config = dict(
    activation='geglu',
    parallel_block=False,
    extras=['some layers without attention', 'local attention windows', 'shifted keys', 'gated attention', 'exclusive self-attention', 'hashed n-gram embeddings', 'an embedding shortcut', 'learned residual scales', 'skips across layers', 'capped logits'],
    lr=0.0121,
)
Each number is 50 + 15 x the weight over its row's rms, rounded and kept within 0 to 99. Layers, rows and columns count from 0. The size before them is the row's rms in percent of the matrix's.

# layer 8 attention query, 192x192, rms 0.0849, rows 29-62, columns 0-95
100:35 44 42 59 44 51 71 58 30 51 51 72 76 52 46 62 73 50 44 61 46 48 56 53 77 55 13 54 31 66 49 64 22 48 47 54 30 73 44 46 31 80 20 71 30 30 44 49 54 57 45 31 54 51 87 47 47 42 75 66 66 19 55 72 81 43 41 16 39 49 48 55 78 26 49 48 37 44 49 63 65 74 26 70 35 61 38 68 52 69 34 46 38 43 47 41
102:46 40 72 37 29 49 72 34 45 53 34 47 49 34 64 51 67 62 52 40 68 50 57 62 41 87 30 51 42 44 43 29 53 54 49 41 60 46 44 69 60 41 54 31 71 60 57 56 76 66 64 62 74 71 54 44 53 64 56 36 64 40 72 64 62 26 35 43 47 40 47 67 67 44 26 36 48 48 33 40 48 80 48 40 71 34 67 38 48 44 30 33 41 60 43 41
103:55 58 45 44 38 60 75 47 55 42 35 55 30 55 33 64 49 37 72 29 43 48 56 72 53 48 32 74 60 38 47 54 45 40 49 55 83 54 45 47 46 62 41 72 33 53 49 60 86 57 45 61 53 30 24 48 75 56 59 36 37 35 48 58 56 01 45 68 59 41 45 47 39 47 71 62 58 68 47 59 25 57 60 42 36 56 25 36 33 61 54 35 73 74 35 60
120:77 34 31 70 32 35 39 60 77 67 33 46 57 46 27 56 35 57 56 80 42 47 07 49 43 49 52 44 56 36 35 54 65 53 48 34 36 23 50 52 21 41 36 73 64 58 57 25 49 28 46 59 45 34 42 31 68 37 71 49 22 37 35 37 38 36 27 75 48 59 37 67 59 64 43 58 57 50 64 52 34 66 60 36 58 39 64 58 55 69 64 50 30 26 35 40
113:25 65 54 48 50 56 46 34 37 18 76 29 39 59 56 58 51 34 52 14 58 44 48 52 71 34 75 50 47 75 55 36 53 54 47 42 55 30 39 73 54 45 63 39 59 46 42 84 24 24 50 43 39 53 44 43 36 46 57 42 58 57 54 59 56 84 68 55 65 53 68 25 59 47 53 21 59 40 53 51 42 70 72 62 56 22 57 45 51 56 69 50 54 59 67 49
101:27 58 69 45 48 65 52 47 49 67 08 44 51 74 44 56 45 55 54 57 75 57 44 60 68 52 66 61 64 55 58 29 65 48 83 49 27 73 56 44 63 61 94 52 84 52 43 63 44 39 61 17 48 44 57 64 85 46 63 25 51 39 76 77 59 42 46 51 45 43 37 68 61 65 43 18 38 50 67 54 50 42 31 57 40 33 44 52 45 52 47 53 67 41 21 70
092:36 61 52 63 76 58 40 29 54 45 61 68 65 62 38 89 66 48 52 34 37 73 47 49 31 49 46 30 52 54 45 43 31 39 40 61 46 55 60 64 58 72 57 60 25 48 63 49 53 71 12 64 56 63 59 72 66 99 52 20 50 54 54 43 35 50 81 70 45 34 48 71 46 55 28 61 60 74 22 27 66 69 58 52 64 37 51 68 21 32 44 55 63 69 50 40
102:50 54 56 75 51 42 39 34 29 40 74 26 57 72 51 54 72 50 41 29 44 56 38 55 40 48 46 49 20 58 53 27 51 50 39 70 64 65 62 42 48 68 59 46 77 55 77 58 70 41 69 43 77 46 27 68 53 86 60 54 40 41 70 37 68 35 63 40 44 56 51 60 62 44 46 60 45 33 31 57 34 63 81 46 48 44 41 21 66 52 59 70 45 75 67 48
110:36 41 65 34 57 35 50 25 61 53 54 66 55 45 49 58 35 89 49 43 57 21 57 59 31 39 42 39 62 39 47 29 57 39 60 46 61 64 46 56 56 62 49 22 50 84 23 74 69 55 61 36 47 70 31 52 27 36 42 54 39 49 69 40 41 46 42 14 77 43 83 43 61 44 46 22 40 62 34 44 82 57 42 44 50 76 56 32 37 82 34 47 37 64 36 43
096:51 51 21 65 50 60 73 49 32 47 75 37 58 69 68 45 63 63 46 55 29 83 38 67 46 59 50 52 55 58 65 37 79 68 25 43 52 70 33 60 57 44 51 44 51 62 47 40 40 34 77 52 41 55 29 62 73 63 68 43 49 61 57 52 71 61 23 37 49 27 30 52 50 40 38 66 56 48 39 86 62 51 34 69 37 32 67 67 73 40 55 65 34 55 52 24
105:29 71 18 89 53 04 11 24 61 44 65 60 82 21 40 54 70 56 57 54 52 71 62 69 52 66 62 60 56 53 43 57 44 70 75 59 75 56 80 48 53 41 46 56 64 71 30 61 49 37 64 39 59 37 77 45 41 43 57 48 40 60 61 34 71 37 41 31 64 43 31 70 56 52 56 45 48 43 41 58 37 57 37 34 36 64 65 52 67 53 44 58 47 41 42 59
093:56 44 59 83 75 36 47 61 40 55 68 59 46 61 80 50 59 38 84 33 39 70 55 42 52 64 59 20 60 84 65 63 59 34 63 48 55 41 28 35 69 56 36 41 58 39 63 49 52 41 41 35 41 51 53 54 82 39 43 69 72 23 38 54 38 63 37 45 64 55 37 39 51 37 21 68 54 50 73 36 49 72 55 59 44 61 77 46 37 49 32 24 52 36 56 46
105:32 38 58 55 73 45 38 49 47 71 71 66 44 42 32 31 94 57 36 16 56 41 64 56 26 39 47 68 64 53 27 41 59 78 45 63 67 39 45 53 55 34 53 35 35 32 42 50 48 80 43 57 58 40 47 58 37 41 56 33 53 70 94 30 55 64 47 46 62 47 52 56 31 65 56 31 46 46 31 49 45 46 69 23 24 60 46 28 50 38 53 57 51 42 71 37
123:64 38 58 63 25 15 48 74 52 59 66 59 44 42 50 36 38 74 77 65 34 57 63 56 25 74 40 58 63 42 58 42 47 13 59 71 80 17 67 36 54 45 30 57 31 69 62 68 35 68 46 31 31 35 28 59 69 53 65 56 33 56 43 65 27 33 62 24 51 37 80 31 63 40 63 49 33 50 47 22 64 42 63 55 27 51 58 23 41 48 35 76 61 62 60 53
106:63 60 46 64 55 70 59 54 37 30 71 56 54 58 51 50 44 55 78 72 68 54 48 42 32 59 03 46 49 65 56 66 52 70 43 26 62 61 43 57 36 22 24 90 46 35 58 48 30 36 30 34 89 64 23 71 81 50 72 62 36 56 54 51 53 27 40 56 35 53 43 22 49 55 52 48 48 50 60 78 56 68 35 41 24 11 36 68 55 41 52 33 58 45 62 59
099:56 46 48 54 29 71 62 36 22 58 87 71 68 29 54 66 86 51 50 48 47 63 55 66 27 45 35 72 51 90 51 68 42 28 31 46 59 51 44 31 95 60 90 56 51 52 60 45 43 62 44 45 46 68 81 53 49 54 68 58 46 57 58 54 50 46 63 51 47 64 46 28 93 43 37 56 51 38 38 83 48 29 67 29 45 37 52 10 35 47 48 69 50 53 40 45
093:72 46 62 59 30 51 00 53 54 39 47 68 70 59 65 50 31 52 60 61 22 41 31 34 55 39 50 62 63 61 92 52 41 48 39 70 39 46 57 62 48 51 72 35 40 46 42 21 50 70 34 69 48 58 32 34 68 64 47 44 39 44 43 32 67 39 70 50 36 34 59 39 40 62 38 84 45 56 19 72 33 26 48 49 48 54 44 35 51 51 68 42 73 74 55 61
097:77 54 42 35 41 66 47 69 30 55 37 56 51 51 49 91 50 53 50 24 52 30 43 60 33 47 61 67 49 47 27 45 65 59 37 32 47 53 49 49 30 53 67 39 51 41 28 40 83 54 48 40 45 46 30 70 38 42 52 56 21 68 58 73 47 52 72 31 33 37 57 64 26 37 33 39 45 44 45 69 48 36 72 46 58 61 54 17 39 50 33 57 52 67 00 41
089:67 41 60 55 67 67 22 23 21 63 43 37 63 61 19 72 91 43 42 59 52 57 34 42 58 43 57 59 71 46 32 10 51 26 44 66 55 21 55 33 47 47 67 48 54 38 29 39 66 58 24 73 61 33 59 67 45 77 49 65 62 52 38 33 30 70 28 54 48 43 44 75 55 43 50 74 56 21 66 80 45 49 79 49 55 98 52 37 40 39 58 52 67 53 65 33
103:25 61 40 59 51 60 42 44 64 32 53 33 57 77 57 44 54 61 37 47 75 29 64 73 70 60 67 49 36 42 36 53 48 33 65 54 41 41 53 41 81 54 46 34 84 67 54 70 58 58 34 31 40 37 75 39 54 48 56 45 36 59 26 58 78 69 45 36 52 48 75 64 71 39 56 86 73 50 37 60 31 66 42 73 33 80 61 48 41 20 46 74 59 64 39 23
096:69 29 55 43 34 18 39 96 63 86 68 59 50 53 57 27 56 74 75 39 70 54 45 62 31 31 67 59 42 57 34 41 39 79 47 79 39 39 47 50 50 58 65 56 65 74 28 75 48 43 49 70 47 55 50 38 59 56 48 12 39 38 52 62 54 71 51 29 49 57 52 28 49 47 68 54 35 51 69 57 48 53 53 65 44 45 50 30 36 51 49 64 64 63 24 66
093:76 37 27 47 45 42 60 38 40 32 57 43 31 60 40 68 51 57 38 50 52 45 55 32 19 35 49 57 45 59 32 41 50 73 22 41 48 46 49 47 11 66 47 67 29 51 54 49 49 66 48 51 55 39 76 85 44 51 42 65 60 25 33 40 24 33 43 47 44 65 85 25 34 57 61 47 66 61 51 45 45 17 49 45 38 40 36 40 59 79 62 56 40 17 35 42
104:56 45 18 37 56 35 16 44 79 50 46 66 53 74 48 55 54 56 53 55 71 97 58 52 36 14 61 60 63 65 54 36 31 61 25 79 63 81 40 44 24 31 39 36 56 28 46 65 33 46 59 51 56 56 59 30 37 40 73 53 55 51 40 40 52 38 59 41 39 47 99 53 38 57 40 42 35 41 56 29 60 25 42 68 54 70 31 70 43 57 64 39 57 69 38 45
101:34 50 46 28 62 63 48 41 52 27 39 51 45 72 56 33 58 50 31 47 42 68 46 60 70 39 72 64 55 36 63 54 46 50 63 36 63 51 35 70 72 59 24 58 29 57 16 60 66 45 57 63 67 25 70 75 56 65 16 39 34 41 43 57 62 30 50 65 31 55 46 68 52 41 46 22 34 64 44 53 36 57 63 74 70 75 40 59 40 42 63 38 39 68 89 74
110:26 71 21 41 39 46 59 32 55 27 56 31 56 44 54 32 60 47 33 46 30 43 85 71 58 53 66 47 73 30 60 58 56 45 28 34 38 65 56 50 27 36 54 19 39 42 27 48 50 22 37 48 46 72 38 53 69 59 30 62 36 88 49 47 34 59 93 41 59 41 67 54 59 41 48 26 59 56 51 45 68 49 36 47 61 33 27 50 41 68 52 26 48 59 36 51
101:46 61 63 66 55 52 21 53 56 48 70 46 55 61 51 32 31 66 55 57 53 59 62 68 71 39 59 41 34 61 50 32 27 70 36 26 59 47 39 36 45 54 78 35 79 46 53 55 44 57 20 31 18 47 65 40 64 54 47 63 34 20 56 42 65 60 49 43 30 52 48 67 32 54 46 51 94 35 90 60 47 45 62 51 31 42 73 54 33 35 54 44 57 41 53 42
105:47 58 53 50 33 66 74 28 22 71 66 56 54 49 39 55 58 62 22 43 44 70 68 35 66 60 44 86 39 44 36 72 59 52 39 89 34 54 58 31 33 45 59 52 43 30 54 25 37 49 53 63 68 61 47 48 67 30 40 80 59 38 16 50 10 28 48 70 39 34 58 54 56 48 34 45 68 34 37 56 50 62 45 16 60 47 57 61 36 58 47 76 45 20 47 26
110:64 96 70 32 26 41 51 27 42 38 60 72 50 35 37 48 33 40 54 30 63 82 40 44 68 43 53 56 40 64 61 63 64 73 51 38 61 31 54 54 50 44 69 48 78 64 54 45 37 30 88 55 52 52 41 45 21 50 68 60 65 55 20 52 30 58 19 52 88 45 56 52 74 48 40 35 24 28 45 52 55 37 65 60 32 39 52 50 80 41 43 57 54 70 48 76
100:34 45 51 74 42 55 59 58 85 49 46 47 22 71 54 43 22 14 58 46 55 61 57 61 33 40 29 78 62 41 77 57 28 87 52 52 55 62 62 70 14 33 48 39 58 38 27 20 65 37 38 40 57 34 41 45 56 40 61 92 60 52 42 55 34 36 74 38 47 51 61 37 40 57 67 46 54 65 72 59 43 47 50 48 75 24 56 70 40 29 53 34 39 43 63 43
114:52 53 62 52 52 61 87 53 40 75 55 33 76 62 47 76 51 45 55 64 57 73 50 71 25 58 44 57 62 48 51 53 71 61 37 25 71 47 29 58 56 70 85 63 72 61 69 49 45 55 50 51 46 58 66 67 85 33 53 16 44 55 62 68 47 56 61 48 39 51 29 87 56 46 30 62 32 79 31 26 46 66 54 50 59 53 33 43 60 68 45 59 38 28 65 44
095:73 44 43 45 33 52 43 37 58 56 38 67 42 75 26 62 58 77 54 41 56 50 27 49 29 43 57 50 66 33 60 64 72 49 47 56 26 50 55 48 28 42 69 30 07 49 44 50 70 41 36 30 47 49 41 74 34 49 50 58 44 54 49 61 48 28 58 47 52 34 52 46 27 34 47 38 59 67 38 72 61 55 11 25 54 52 03 43 15 63 58 40 35 58 26 88
111:50 60 36 64 62 21 45 36 66 77 37 59 12 67 61 47 52 76 34 64 28 39 39 30 38 67 47 21 30 25 54 39 59 53 55 39 57 45 65 43 37 26 50 45 25 79 38 59 60 47 38 48 46 46 51 60 57 70 49 66 23 62 51 64 63 43 20 44 30 62 59 54 43 56 49 79 45 33 53 49 54 30 53 71 58 36 62 48 73 81 33 34 37 60 44 45
102:64 18 56 38 55 78 31 48 65 44 43 58 53 64 23 63 30 35 36 71 47 48 42 59 00 55 51 56 71 36 73 41 41 36 53 52 82 53 39 58 59 15 59 52 56 27 67 50 62 31 52 33 07 59 30 57 41 53 38 38 34 32 47 61 55 10 66 46 55 49 77 38 46 39 67 43 58 32 60 60 56 63 41 38 28 68 59 38 59 41 47 35 65 59 69 69
107:44 37 64 49 26 55 45 33 76 79 24 44 77 42 33 55 70 48 44 48 65 33 68 54 57 48 70 55 41 24 50 51 42 52 38 71 23 78 44 48 56 33 39 58 36 46 41 67 47 39 26 36 48 60 70 36 20 53 48 71 75 86 46 63 36 70 40 36 42 63 15 52 39 40 48 42 67 39 39 73 40 35 58 26 44 54 47 77 63 61 75 76 32 45 50 61